Part of a small language model's weights: width 896, MLP 2368 SwiGLU.
Each number is 128 + 32 x the weight over the matrix's rms, rounded and kept within 0 to 255. Layers, rows and columns count from 0.

# layer 4 MLP gate, 2368x896, rms 0.0202, rows 715-754, columns 616-671
[[ 92 137 124  89 181 130 105 130  96 163 136 125 130 168 147 123 127 143  88 159 115 201 139 116 181 129 154 121  83 154 185 155  85 175  68 135  92 184 131 138 107 159  89 128 135 100  77 149  86  95 140 162  42 128 140 112]
 [124 168 129  69 132 112 109  65 153 120 151 168 128 100 132 141 109 126 107  69 105 121 110 139 125  95 145 131  80 180 153 143  52 137 144 155  96 105 143 159 117 116 151  94  98 148 108 127 152  85 127  65  63 148 148 165]
 [100  75 206 128 117 116 162 125 106 142 105 157 115 102 155 117 156 147  70 158 158 158  55 111 109  98 126 133 104 127 110  93 134 130 101 115 149 118 133 160 148 117  91 143 163 127 130  69 136  91 173  85  59 137  92 113]
 [101  82 128 131 113 131 137 173 168 111 112 106 143 125 121  99 158 139  78  63 186 114 132 124  56 118 163 165 130  87  88  98 116 180 124 113 187 168 100 103 162 101 145 140 131 109 129 121  73 189 134 125 136 138 135  86]
 [142 117 247 112 118 137 146 122 172 147 137  93 152 112  99 104 189  82 176 135 159 103  89  66 148 110  87 111  38 164 126 128 133 146 121 192 194 153  93 149 111  67 125  83 109 126 113 104 169 160 133  98 140 112 157 167]
 [124 124 131 114 202 193 109  76 116 146 137 110  89 172 201 110 153 141  96 115 168 138 140 142 131 165  96 149 117 179 103 150 137 171 103 150 147 133 101 167 148  47 135 120 127 136 122  74 126 126 161 141 179 134 196 127]
 [163 138 117 117 109 149 130 104 114  95 112 141 140 136 211 128 137 131  87 119 111 113 147 164  81 197  83 129  93 172 120 113  70 108 121 113  68 141 122 135 193 164 162 108 130 197 128 169 186 101 185  81 100  83 102 142]
 [ 68  75 147 166  93 129 148 182  77 127 116 137 202 119  72 191 132 116 192 100 133 143 114 240 117 115 131  53 113 151  91  63 138 180  97 127 157 125 177 126 120 158  66 141 102 103 154 120  77 120  94 133  91 114 128 126]
 [154 184 128 145 128 146 140 133 170 160 161 111 117  77 130  93 148  73  96  90 121 126 127 116 180 132 132 125 135 134 118  52 160 162 117 110  94 103 124 162 120  75 122  98 135 101  94 164 157 156  98  98  54 133 136 107]
 [114 108 122 131  94  79 146 175 100  86 173  96 122 129 160 169 125 141 148 134  54 108 146 156  95 106 120 123  65 141 140 131 153 159 122 196 101 116 118 110 137 112 110  96 106 102  99 112 199 100 206 189 157  85 139 102]
 [153 136 102 102 173 111 127 149 142 117 128  91 115 161 113 210  73 127 157 132 174 109 111 213  69  92  99 198 125 205  99 110 106 132  98 140 171 173 149 119 128  70 165 138  91  76 116 105 179  55 164 125 109 190 134  99]
 [121 128 149 156 132 104 131  83 100 128 123 152   0 114  88 139 111 111 191  90 169  81 151 137 139 117 105 150  87 167 101 134 141 105 157 166 129 221 149  72 115 132 176 143 107  54 120 140 162 153 141 131 130  93 224 196]
 [152 121 171  78 101 133 173 143  97 114 165 134 121 107 142 144 127 135 136 102 132  78 108 190 123 135 108 104 182 114 149 154 120 123 122  95 110  98 106 119 157 118 150 158 144 153 183 102 121 130 108 114  60 138 140  94]
 [152 116 132 139 170  99 138 136  86 108 120  74 150  93  86 176  85 142 141 146 161 144 127 171 125 110  81 141 184  97 135 134 139 136 140 129 160 141  89 163  98 121 154 135 144  96  71 133 108  81 125 142  76 123 111 143]
 [212 136 112 115 125  98  95  92 180 146 116  93 109 140 138 133  98 131 138  80 118 121 180  73 110 146 110  99 140 127 159 118 135 120 174  98 177  75 129  93 144 133  99 147 109 144 120  96 138 111 162 110  88 110 136 110]
 [136 176 115 150 131 110 154 105 113 140 196 147 105 133 139 108 142 130 136 105 105 102 126 165 115 166 117 149 145 126 123 112 162  88 108  74 158 146  86  96 116 145 143  97 120 141 147 209 130 117  91 145 112 103  88 186]
 [107 169 173 116 132  87 121 160 153 121  86 108 145 135  93 133 193 136 134 114  88 168  32 111 111 113 187 107 113 168 108  49 122 109 101 118 127 115 135 100 136 139 165 159  92 126  98 137  95  95 101 159  51 132 128 107]
 [106 139 129 110 106 129 183  78  96 158 121 140 132 118 134 210 148 107 143 158 161 148 172 255 136 161  97 109 176 119 123 125 164 171  86 196 131 132 132 123 159 129 153 131 141 123  56  81 178 145 170 127 154 187 142  97]
 [152 126  66 134 164 137 101 119 137 129 105 122 159 108 141 104 196  98 102 194 105  78 149 169 161 139 114  93 153 164  82  91  69 151 107 126 138 134 128 104 132 133 197 121  94  77 181 148 181 118 142 105 143 155 141 116]
 [121 130  87 100 102 121 103 132 109  82 140 133 152 104 153 146  79 170 105 119 106 132 150 142 173 166  77 177  53 118 162 108 139 141 100 119 126 109 144 125  77 101 163 120 118 138 144 181  84 159 156  89 127 159 142 181]
 [185 118  94 138 146 137 157 169 118 110 153  79 106 131  84 123 158 147 110 109 164 101 100 152 136 118 101 132 144 107 185 188 120  95 161 198 173 117  75 135 116  99 145 132 130 107 132 197 158  75 108 120 100 125 164  91]
 [116 133 123  77  89  97 164 150 131 154 113 122  99 182 155 158 141 101  92  87  42 131 116 123 160 114 144 114 139 125 116 149 163 186  94 104 150 117 100 103 160 119 139 114 107 103 165 178 175 121 118 135 120 147 145 104]
 [121 112 105 138 157 146 110 113  60  87 130  95 156  88 148 157 133 136 101 174 186 166 133 169 142  86 125 105 167 146 147 146 151 145 139 170  88 149 118 189 142 135 165 139 111 138 143 149 125 112 124 155 125 149 150 167]
 [147 125 101 147 111  88 138  95 118 135 151 119 116 117 106 172 112 140 106 151 120 117 150 100 109 144  99 164 131 134 158 170  80 173 153 187 105 145 152 201  88 141 127 169 111 122 122 141  89 115 129  91 172 145 126 129]
 [131  92  90  83 166 164 185 126 173 151  71 115 120 132 119 153 126 117 100 143 144 148 197 147 132 127 134 165 155 117 135 131 142 165 157 115 135 146 136 101 140 129 106 123  83 123 161 128 100  64 133  91 132 152 134  88]
 [158 126  88 180  84 128 153 199 122 144 166 156 134 136  69 149 117 127 115 151 156 130 134  92 163  98 142 123 108 116 158 188 120 106 111 174 178  79 110 120 111 124 128 155 179  84  95 114 149 186 114 151 116 118 159 115]
 [140 147  99 105 145 147 173 130  94 107  69 189  70  85  56 163 153  95 123 159 157 175 129 196 123 137 146 184 132 154 122  68 161 152 141 116 145 155  90 129 128 131 105 168 150 162  95 136 174  98 164 147  91 163 109 104]
 [165 128 160 106  94 125 143 193 144 178 152 101 176 120 142  58 134  73 206  96  78 136 112 141 114 116 103 159 149 107  40 144 171 160 118 181 129 126 168 118 109 156 135 113 131 145 132 139  38 137  83  65 113 203  85 122]
 [137 121  92 151 130 108  87 137 138  91 163  98 166 144 127 146 135 148 100 141 136 130 164 217 140  69 171 168 170  99  48  84 172  98 126 125 154 113 112 114  93 121 114 170 115  90 117 124 147  29  97 102 172 144 139  81]
 [164 131 169  94 142 146 149 106 138 112 183 146 150 127 222 164 102 129 161 118 228  74  64 133 179 123 123 205 126 204 125  45 145 188 182 124 140 138 168 146 160 141 157 145 108  63 101 140  95  59 124 150  95  94 120 143]
 [155  85 132 109 106  90 199 104 164  98 105 101 124 174  73 144 172 137 150 116 111 177 143  90  56 119 130 136 118 136 103  97 112 119 119  91 127  91 137 138 160 151 140  78 139  41 160 142 135 116 148  82 176 106 129 187]
 [157 159 101 150 147 146 162 127 138 176  82 141 138 124 169 155 165  96  88  66 119 122 158 109 120 142 116 145 116 187  77  78 190 187 133 155 114 109 125 121 128  86 149  90 121  91  98 179 109 162 154 141 140 135 137  84]
 [149 173 157 157 106 108 157 150  50 127 114 100 144  82 110 191 159 154 169  89 131 159 109 117  59 120 133  91 135 136 119 147 182 125  94 107 127 125  87 151 144 166  99 144  91 117  83 167 123 176 108 152 115 118  88  87]
 [137  86 110  94 134 101 147 136 142 146 139 166 123 141 133 167 179 104 146 155 139 116 152  90 124 137 163  91 154 128 107 116  76 131 111 175 184  90 160 174 150 112 100  63 192 142 148 100  66 105  92 118 138 115 110 180]
 [123 170 132 135  75 127 211 127 152 110 209 103 133 194 148 141 149 135 109 109 151  99 119 150  92 139 151 169 154 116 107 120  89 114 108 101 161 159 117 145 124 106  55 161 178 105 115 161 106 134  96  85  90 154 134 182]
 [130 153 101  78 126 107 132 130 131  94 112 107 120  77 255 126 152 125 132  96 140 108  78 162  47 106 147  95 118 161 130  96 156 118 177 125 117 128 152 110 155 156  82 146 126 117 133 119 157 135 107 178  98 123 133 207]
 [ 64 158 142 131 125 102 150 127 127 148  91 112 141 145 116 173 108 146 125 123 160 123 149 199 135 220 160 149 102 136 141 173  90 144 119 162 147 106 145 104 180 133  81 152 174  50 129 122 162 110 196 116 139 116 101 154]
 [146  91 104  78  91  82 105 144  95  99 101 114 124 105 155  99 186 168  92 137 125 118 106  75  69 148 167 148 166 149 157 144 112 142 132 128 182 130  95 116 143 171 150 121 100 100 117 117 145 103 107 111  82 132 233 107]
 [151 148 176 118 113 136 195  86 119 160 150 147 167 130 113 149 126 101 141 140 187 130 122 203 172 147 122 146 131 101 143 128 112 140 148 110 137 179 102  95 102 157 213 105 126 164 126 116 107 132 149 157 133 146 126 145]
 [128  88 144  58 143 128 144 123 138 142  57 159 116 144  95  77 121 137 119 102 144 110 163 126 140 127  97 188 157 128  89 114 124 120 139 142  94 115 165 130 103 128 170 107  79 130 107 119 181  85 124 101  34 138 124 111]]
# layer 4 MLP up, 2368x896, rms 0.0191, rows 715-754, columns 616-671
[[126 126 103 109 130 109 143 166 147  84 144 120 129 101  82 115 172 101 163 156  85 103 120 197 143 108 108 102 139 187 125 115 176 149 169  92 132  52 143 133 176 101  97 129 127 120 103 116 121 139 138 141 179 131 187 152]
 [121  88 176 103 149 120 149 119 105 105 138 165 216 111 176 162 128 204 105 113  69  93 110 205  63 120 130 120  97 118  93 199  61 122 166 129 138 154 148 151 103 106 138  99 167 134 118 116 123 184 181 155 185  91 134 121]
 [159 159 132 170 140 121 127 130  81 119 137 140 170 179 201 152 128 145 143 139  99 127 156 181 102 154 162 112 132 107 167  99  49 131 130 153  97 132 119 132 136 160 139 121 145 149  98 179 163 123  58 157 112 141 150 143]
 [115 130 108 133 104 148 118  99 154 103 145 140 122 150 151  93 127 191  97  60 152 110 125  81  85 139 148 106 121  66  92 110 135 136  97 133 162 109 144  86 119  99 144 137 111 101 161  68 124 148 156 160 182 137 130  93]
 [120 131 157  94 133 136 194 157 125 107  68 101 110 156 131  85  87 126 141  90 177  97 118 154  58 205 101 140 167 131  95 138 136 148 190 141  94  96 136  53 145 145  87 196  86 193 140 145 161 139  92  76 110 106 147 157]
 [139 160 142 124 164 155 116  57  83 134 116 149 113 126 140 138 126 141  97 129 136 131 151 137  64 156 143 157 145 134 134 120  90 121  86 212 174 168 105 183 143  53 138 180 133 165 103  98 127 102 135  92 189 106 156 114]
 [109 159 137 114 107 104 167 147 131 102 108 123 209 143 142 183 111  98 175 162  39  95 129 137 139 142 137  97  87 110  88 135 191 165 184 104  95 101 154 120  68 133 138  91 109  86  88 123 137  97 131 176 111 142 136 134]
 [150 156 113 153 128 136  53 122 162 142 158 118 109  86 129  79 153 140 145 169  91 129 155 117 137 154 101 179 144  99 165 148 162 148 181 135 170 170 134 134 106 135 154 149 106 117 170 137 120 189 157 123 193 113 119 161]
 [156 152  62 139 119 124 137 171  68 104 158 173 190 142 158 212 157 105  46 161 147 180 111 128 131  85  88  86 121  94  87  62  72  87 159 113  90 111 111 117  96 161 164 126 173  63 139 110 155 215 112 133 175 143  94 126]
 [149 113 102 122 102 110 171 126 157 119 150 175 160 123 197 124 106 132 162 147  86 139 125 146 143 128 143 113 119 106 177  76 149  86 116 109  74 169 166 128 144 133 123 154 179  72 104 127 112 135 135 164 173 143  83  77]
 [229 140 119 119 155 106 132 114  94  92  77 165 109  98 143 121 127  70 148 174 181  88 168 252 128 130 152 128  36 178 132 165 141 144 141 116  92 138 163 200 132 116 233 161 162  78 181 102 111  90 142 100 128  87 182 111]
 [ 74  94 127 137 104 131 122 164 178 115 150 149 116  73 107 185 197 106  99 136 118 150 117 171 155 144  97 176 179 145 129 142  93 112 132 123 103 137 150  67 163 122 112  95  91 127 148  95 165 123 173 126 172 119 134 151]
 [158 102 116 116 129 126 124 127 125 116 144 170 194 151 201 101 151 164 126 139 135 116 136 168  92 140 129  79 150 128 111 104 113  85  69 123 147 122  98 134 119 198 109 118 109 203 127 138 131 189 131 183 158 117 131 148]
 [158 155  70 153 108 104 144 163 114  97 122 114 181  93 122 164 129  91 103 130  88 131 147 146  85 142 106 129 152  92  68 119 113 186 101 128 134 139 138 108  84 131 155 115 142 167 153 110 139 228  52 170 135 131 148 211]
 [130 111 107 162 134 142 134 157 131 116 115 154 135 112 160  92 117 198 110 144  95 137 116 175 171 123  83 144 102 155 165 124 112 147 140 102  99 125 147 133 149 138 102 119 128 141 142 116 120 104 137 132 135 138 154  95]
 [ 73 111 131 113 175 153  79 154 147 139 132 116 149 189 187 124 160 149 177 124 157 151 124 117 124 124 145 118 126  60 132  96  49 110 131 102 159 167  87 131 127 140 163 162 117 138 155 144 122 181 147 174 141 137 129 119]
 [146 187  70  89 144  82 169 117 148 208  95 107  81 189 103 124 113  84 129 112 120 156  53 127 127  99 181 160  60  65 101  70 128 154 101  93 132 127 149 122 188 157 188 128  94 156 124 162  84 152 120 107 102 122 195 199]
 [154 102 130  91 125  64 133 131 146 153 133 162 101  79 122 143 121 110 104 122 118 117  81 192 115 115 171 132  90 118 105 113 170  95 123 100 130 147 135 140 181 125 122 125 103 111 146 163 183  55 112 134  44 134 135  56]
 [116  83 134 117 171 128 143 121 149  58 100 122 152 172 140 154 131 165 174 114 152 105 117 160 123 202 124 135 121 161 133 120 156  96 148 100  87 168 165 130  95 145 159  98 131 145 123 135 101 125 139  86 137  95 126 157]
 [123 140 203 151 100 140 114 113 132 196 137 124 150 165 114 145 154 140 111 101 152 122 125 149 108 148 129  93 147 145 121 119 117  91 122 144  79 185 144 122 119  92 127 141 139 124 121  96  98 108 114 143 110  97 127 123]
 [142 110 115 142 122 104 159  99  98 110 139 112 160 136 139 149  72 159 136 100 117 123 129 139  86 129 115 182 130 147 145 167 119 122 144 133 135 106 171 129 120 118 120 121 104 127 111 156 129 121 135 140 144 136 131 180]
 [123 125 147 139  82 166 143 131 125  87 147 127 103 153 172 120 121 107 111  70 134 151 122 121 145 192 113 142 115 131 155 184 138 140 116 125 134 137 151  91 147 134  89  85 133 111 141 103 203 168 134  71 121 194 101 153]
 [129 164 151 127 135 140 118  83 101  95 154 106 167 168  79 119 109 143 103 129 192 159  98 101 149 103  88 179 107 140 105 152  99 108 103 101 162 122 109 115  98 112 153 105  97 184 154 153 151 150 127 114 138 194  81 123]
 [120 186 127 179 145 112  73 140  97 172 119  71  59 115 151 167 156 138  96 109  81 154 142  96 102 154 175 149 161  89 150  74 101 127 131 147  96 176  88 112  89 177 126 129 174 123  86 107  81 144  91 118 134 152 119 167]
 [106 113 129  89 121 138 182 116 129 164  97 159  23  47 132 108 168 139  67  70 120 128 180  68  82  78 124 168 112 113  71 115  78 121  91  90 136 146 131 152 132 116 115 113 168 170  78 135  77 143 103  84 143 119  45 104]
 [105 117 154 132  90 149 145 124 150  91 153 115 199 129 147  88 106 149 103 145  89 126 103 151 140 128  73 138 125 146 134 150 120 144 146  84 139 131 168 131 143 139 117 111 146 111 135 141 148 101 168  75 167 172  62 162]
 [149 157 183 114 147 124 103  77 111  55 154  94  70 124 127  98 166 122 160 143 159  68 164 141 164 128  81 166 171 171 146 133 121 146  97 123  97 141 107 140 181  64 145 174 153 153  73  84 143 166 114 179 146 124 107  59]
 [157 153  97 181 134 144 144 111  88 146 121 135 116 105 104 189 100 121 144 103 119 149 158 153 109 197 179 121 179 111 165  64 151 130 175 120 120  74 162 121 112 121 143 172 173  92 174 126 104 110 160 108 154 143 144 127]
 [151  92 145 143 150 122 122 138 130  79 162 147 184 146 150 163 125 161 130 131 107 124 100 166 138 118 125 110 153 129 134 146 146 146 144 217  78  91  97 163 114 189 196 134 130 125  41 120 108 161 119 110 130 121 164 166]
 [151 131  81 117 120 191  95 180 158 131 169 152 122  50 126 188 105 194 126 135 163 108 144 112 157 109  67 158 161 129 169  79 132 125 157 169 123 145 137 117 138 102 166  93 101  61 123 150  66 100  88 118 152 141  71 110]
 [159 176 111 111  90  75 172 169 111  83 135 204 162 200 133 204  80 142 103 117 107 187 102 115 122 117  62 133 168 114  75 213 153 170 117 117 153 136 138 150 121 112 156 160 133 135 141 109 149 167 140 122 146 146  96 106]
 [175 152 131 139 116 165 139 112 143 128 185  95  98  64 116 130 203 143  82 190  98 120 140 105 125 124 135 154 116 132  93 145 116 124 118 114 113 143  55 104 124 110 151 108  44 153 165  87 156 195 167 151 141 173 142 139]
 [120 114 174  84 102 152  93 168 111 170 140 154 108 125 100 156 147  60 158 119 123 111 126 143 152 128 148 114 142 125  74 139 119 180  87 128 125 114 169 149 127 134  83  99  86 120 150 147 106  76 118 113 122 114 145 173]
 [120 116  39 143 160 124 165 108 148 114 130 133  47  98 137 157 124 109  76 164 123 169 119 159 107 119  91 180 153 138 120 119 159 171 131 148  55 165 172  81  60 157 194 115  81 149 107 114 174 121 118 165 170 137 137 116]
 [145 117 151 118  76 105 109 121 160  84 135 172  99 137 142  92 148  36 255  98 144 169 143 173 179 111  97 168 150 118 165 171 116 157 139 143 119 111 151 112 167 147 110 118 133 156 108 111 132 112 144 157 127  38  90 112]
 [ 76 148 153 159 184 158 100 115 108 113 111 188 153 158  95  87 211 159 118 177 135 167  78  68 152 156 140 128 134 154 108 141 167 134 132 135 128 107 121 112 112 165 108 105 188 157 180 143 113 101 179  90 115  65 117 174]
 [101 115 119 151 154 129 128 141  61  62 173 125 150 143 130 104 159  92  92 149 124 132 124 101 108 129 105 123 109 159 130 105  81 128 104 127 136  91 125 120  63  86 129 123 117 145 130 113  98 188 128 129 144 117  85 210]
 [142 142 164  74 122  98 188 135 134 188 112  78  55 107 123  41 165 107 164  53 178  81 146 176  69 146 174 110 120 156 131 121 181  76 184 158 149 108 133 118 192 161 155 150  44 142  83  95 156 176 132 111  75 144 100 101]
 [169 135 119 189  84 114 152 119 145  67 126  95 155 110 139  82 179 134 160 188 100 108 138  95 155  98 115 128  88 141  68 128 126 129 103 145  94 122 122 119 178 122  73 100 150 127 146 148 149  88 152 134  78 165 174 113]
 [ 86 126 107  90 140 121 151 121 165 163  91 143  46 139 162 175 126 107 169 106 162 136 143  94 168  99  99 220 155 150 108  78 154 183 111 144 116 128 137 156 133 122 147 222 138 105 116 143  61 183 138  91 119 164  93 160]]
# layer 4 MLP down (transposed), 2368x896, rms 0.0156, rows 715-754, columns 616-671
[[127  84 147 150 145 116 156 162 175  98 129 129 187 165 132 122 127 103 174 127  99 148 149 127 110 173 100 179 151 163  93  93 114 129 116 130 110  89  84  87 151 131 116 107 131 115 133  96 122  97 135 167 116 149  58  98]
 [139 119 168 123 151 114 109 130 125 155 160 111 158 159 119 107 163 126  75 125 130  53 185  95 128 115 142 170 164 118 150 170 103 134 123 109 149 139 109 158 104 131 152  87 130  82 109 200 142 157 146 116 141 104 163 138]
 [180 145 153 133 197 136 129 159 163 100 136 149 170 136 133 202 134  41 115 146 181 182  82 153 157 161 184 164  68 133 103 116 139 139 123  97 135 144 118  77 103  83 142 173 102 144 122 136 131  94 131 136 138  91 134  72]
 [136 129 184 124  77 110 137 103 143 128 109  92 146 148 174 127  84  97 144 108  73 208 133 124 120 123 138 109 103 151 161 153 152 142  91 121 103 127 155 188 111 179 141 146  86 153 129 163 135 127 141 160 132  43 176 123]
 [129 133 171 180 123 141 147  90 146 155 108 165 143 147  88 132 122 124  80 128 101 145 145  86  69 114 167 119 183  70 116 175  48 107  82 203  83 141 110 143 164  88  98 149  42 164 220 163 138 192 149 152 181 152 104 137]
 [130  89 147  97 126 133 156  92 115 155 113 109 121 126 142  94 146 119  94  57 110  88 161 130 128 121 134 132 130 126 127 178  76  75  40 129 134 163  98 160 168  80 102 180 188 131 195 115 141 122  95 160 145  84 144 117]
 [104 112 164 138  78 133 149 126 151 150 153 120 155  80 133 123 101 122 115 126 122 147 144 160  95 201 202 121  84 148 159 174 145 105  37  92 115 135 129 170  96 142 134 104  64 131 183 118 120 175  92 111  98 115 154 124]
 [ 82  91 137  77 116 122 163 161 118 145 131  98  82 123  67 154 139 172 120 151  86 126 177 125 107 124 154 125  62 140 119  68 125 160 187  72 130 174 112 105 153  84 126 215 125  93 133 136 125 153 136  81 117 110 191 143]
 [ 68 151 132  66 127 142 132 166 129 122 141 152 179 160  86 121 146 107  80 128 178 151  90  92 105 101  73 126 102 153 118 100  94  97  73  86 123 123 176  87  88 168 181 181 146  72  79 114 132 165  61 116 136 196  85 220]
 [137 147 112 176 113 126 126 136 100 131 131 137 149 184  82 146 139 115 148 147 127 105  74 103 160 138 113 145  73 196 143  68 118 125 162 148 152 144 127 133 176  95 148 109 159 121 160 147 164 112 100 105 140 174  92 150]
 [234 118 130 100 147 136  89 114  92  92 107 180 148 140 154 166 120 149  75 173  76 138 135 164 105  92 118 111 139 154  91 125 154 129 166 108 182 100 141 182 125  90 159 115 155 153 100 144 121  82 104  97 106  99 103 187]
 [130 100 134 115 101 125 126  66 149 162 137 154 163 175  71 137  93  98 119 153 148 142 139 121 163 122 205 137 125 139 143  77 139 164 250 141 105 103 134 136 109 167  87  53 144 142 139 121  88 125  69 140  80 117 153 129]
 [132 107 106  60  98 116 106 119 155 179 123 100 126 133  67 107 103  77 149 142 131  93 174 125 141 128 121 138 119 130  80  82 146 107 155 146 137 116  97  58  93  61 148 150 128  68 105 128 131 101 137 160 119 137 132 115]
 [132 122 165 151 144  82  78 130  96 141 116 140 147 155 166 172  84 170 193  93 113 149 150 117 154  90 128 104 133 141 133 114 170 154 106 123 100 152 192 108 147  79  72 144 102 157 125 151 126 165 122  91 120 107 121 144]
 [199 124  85  98 148 110 105 152 130 143 109 116 143 130 147 110 156  85 103 109 180 108  99 162 108 136 105 186 114 153 142 148 148 123 127  70 117 133 142 122 143 126 148 128 179  76  96 110  96 164 161 163  59 113 190 111]
 [124 140 121 153 131 104 134 186 126 153 177  67 113 139 133 110 155 140 132 139 115 148  92  84 186  96 121 128  88 166  98 128 117  45 134 121 114 131 140 131 125 105 101 133  99 148 161  71 161 118 122 152 193 115  80 117]
 [207 185 137 103  69 132 143 113 168 140 133 170  93 136  81 187 139  55  94 180 104 106  75 143 154 106 134  37  84 132 121  58 147  95 204 135 139 149 162 185  90 148 153 128  97 168  82 152 134 122 162 137 127  90 163  87]
 [139 185  64 145 108 127  83 148  83 135 114 158 156 208 118 165 168 199  77 143  69 120 118 105 170 114 110 113 137  99  93 156 157 207  78  58 171 143  98 137 152 146 152 138  85 120 130 133 140 108 156 137  62 142 137 100]
 [176  98 141 113 112 134 117  81 125 159 138 113 114 139 142 120 169 136 142 139 140 148 128 137 147 142 113  88 126 181 143 152 114 100 189 127 152 110 211 137 134 180 142 180  61 100 115  86 118 132 145 146 119 141 121 114]
 [127 172 127 106 119  80 100 142 162 130 122 101 108 140 143 106 119 155 145 132 127  89 120 147 166 134 118 148 100 164 110 119 149 140 142 156 122 107 152 144 118 136 148 124 137 135 133 137  91 139  87 131  93 189 106 134]
 [140 159 168 108  92 137  87 137 124 110 129 111  86  76 134 116 144  87 130  88 179 137 128 141 153 160  92  36 104 119 144 140 129 103 143  43 135  67 122 116 119  81 122 166 117 131 134 150 149  88 162 103 140 120 154 147]
 [135 153  99 142 153 107 152 138  97 116 122  88 156 118 109  91 132 169 103 167 173 109  61 123 140 202 151 132 139 142 152 127 135 142 205 152  82 161 104 131 106 134 170 143 166 174 140  94 149 107 158 102 130 113 108 115]
 [171 152 147 182 115 135 130 143  98 117 110 138  93  92 116  88 141  72 107 146  59 188 127  88  42 143 175 235 207 142 117  97 137  81 124  91 123 143 123  48 114  91  97 122 128 149 118  98 210 156 158  78 104 121 104 124]
 [ 87 153 106  78  84 143 150 159 107 159 107 163 112 147 125 153 124 121  88 149  92 146 128  82  90 126 133  87 140  80 141 130 143 155 128 142 123 182 103 152 143 133  98 129 143 141  88 157 100  37 110 133 115 146 117 176]
 [115 150 155 133 114 163 178 139 160 134 127 141 102 168 121 115 135  79 142 125 125 120 136 145  98  97 107 165 121 101  80 158 103 142 171 183 122 162 123  37  85 140 110 131 110 119 189 135 136  93 163 150 120 149 121 127]
 [106 103 137 149 121 144 142 126 110 140 127  80 205  87 133 117 132 119 148 158 124 130 131 161  98 134 180 140 150  98 115 106 147 176 181 137 164 136  91  91 116 144 134 152 145 116 132 125 111  93 155 123  60 224  77 160]
 [148 108 126 126 142 133 114 124  79 148 131 147  82  85 155  91 196 205 166  55 126 139  82  64 113 179 139 119 155 122 150 116  65 196 148 103 133  99  99 130 132  85  74 194 133 162 158  97  73 187  91 159 114 106 122 106]
 [115 167 130 118 144 109 129 114 125  63  54 131  75 135 150 176 118 125 155 133 134 160 125 128 167 191  46 162  67 140  97  84 157 136 154  96 107 111  91  82 181 111 119 117 142 140 113 134  82 147 136 118 141  87 123 114]
 [ 89 153 169 128 204 147 124 182 151 137 126 134 140 144  65 117 119 134 115 153 183 234 123 200 120 147 105 136  91  75 122  80 101  96 185 127  94 165 180 170 112 133 161 183 126 134  93 131 212 172 169 135 135 188 131 156]
 [151 166 125 121 103 138 145 127 142 128 103  91  98 135 130 135 131 132 121 128 149 126 126 118 101 153 145 143  95  78 199 137 207 119  99 152 127 175 115  79 147  93 113 117 102 106 124  95 107  96  89 172 140 195  55 146]
 [145 140  75 164 119  42 138 151  82 156 113  95  53 149 108 135 118 139  77  40 137 175 103 133 137 118  83 109 135 147 184 148 165 115 100 135  88 133 142 119  83 115 174 143 114  88 112 137 130 122 128 166 149 150  68 145]
 [160 159 171 166 145 179 143 146 160 116 148 116 142  96 184 161 159 136 106 112 102 153 101 103 104 144 131  93  94 114 135 159 142 191 139 150 197 105 103 140 130 152 151  88  77 179  78 114 114 160 120 103 176 129  90 158]
 [104  96 174  93 107  76 154  83 117 152 112 154  83  94 150  67 119 183 102 155  77  60 187 146 117 154 162 115 102 166  69  97 103 142 151 119 163 111 193 112 120 149 131 154 150 124 118 129 133 121 131  95 138 173 142 142]
 [ 85  87 131  99 163 132 145 142 191  93 121 161 181 171  99 133 120 129  94 166 117 141 114 171 140 183 159  66 160 115 134 166 114 143 108 206 138 135 114 121 155 139 124 148  70 134 187 105 140 136  72 103 154  30 149 130]
 [137 154 151 144 121  68 138 102 115  96 116 172 159 150 155 172 117 104 164 153 134 148 107  96 156  71  89 173 146 124 170 110 108 159  60 159 147 120  45 188 110 115  84  87 156 194 145  79 146 133 163 115 138  94 116 135]
 [192 106  90 112 184 133 131  55 118 112  38 125 141 162 147 186 169  52  86 162  91  68 133  74 116 191 183 112 115  98  67 111  87 144 120  94  94 119  92  45 143 128 185 118 102 156 100 131  89 146 157 121 151 130 183 134]
 [126 146 110 140  88  84 190  58 139  47  94 129 124  85 135 117 136 103 158 106 129 126 175 100 107 130 104 130 127 113  88 176  95 131 103 163 178 108 107 141 112 134 123 101 117 158 132 108 168 121 108  99  98 139 161 104]
 [103 104 142 148 153  82 165 186 182 142 177 151  97  82  96 153 214 122 119 163 132 147 155 139 108 168 161  70 119 134 146  89  73 129 125 124 165 122  99  83 110 171 129 178 128 171 120 100 136 130 163 101 154 152 149 157]
 [227  83 168 165 126 138 113 122 177  85 118 116 153 112 156 128  90 133 186 143 141  70 107 139 153 107 103  92 115 161 100 117 115 156  99 139 137  95 160 167 107 111 129 138 211  75 102 131 122 160 134 141 147 161 118  59]
 [147 150  36 143 131 150  90 148 179 111 171 129 150 120 199 140 190 229  91  94 110 161  82  93  90  99 145 153 130 155 199  84 115  95  68 138 131 134 110  91 124  96  92 123 150 121 152 150 129 115 122 102 119 200  69 101]]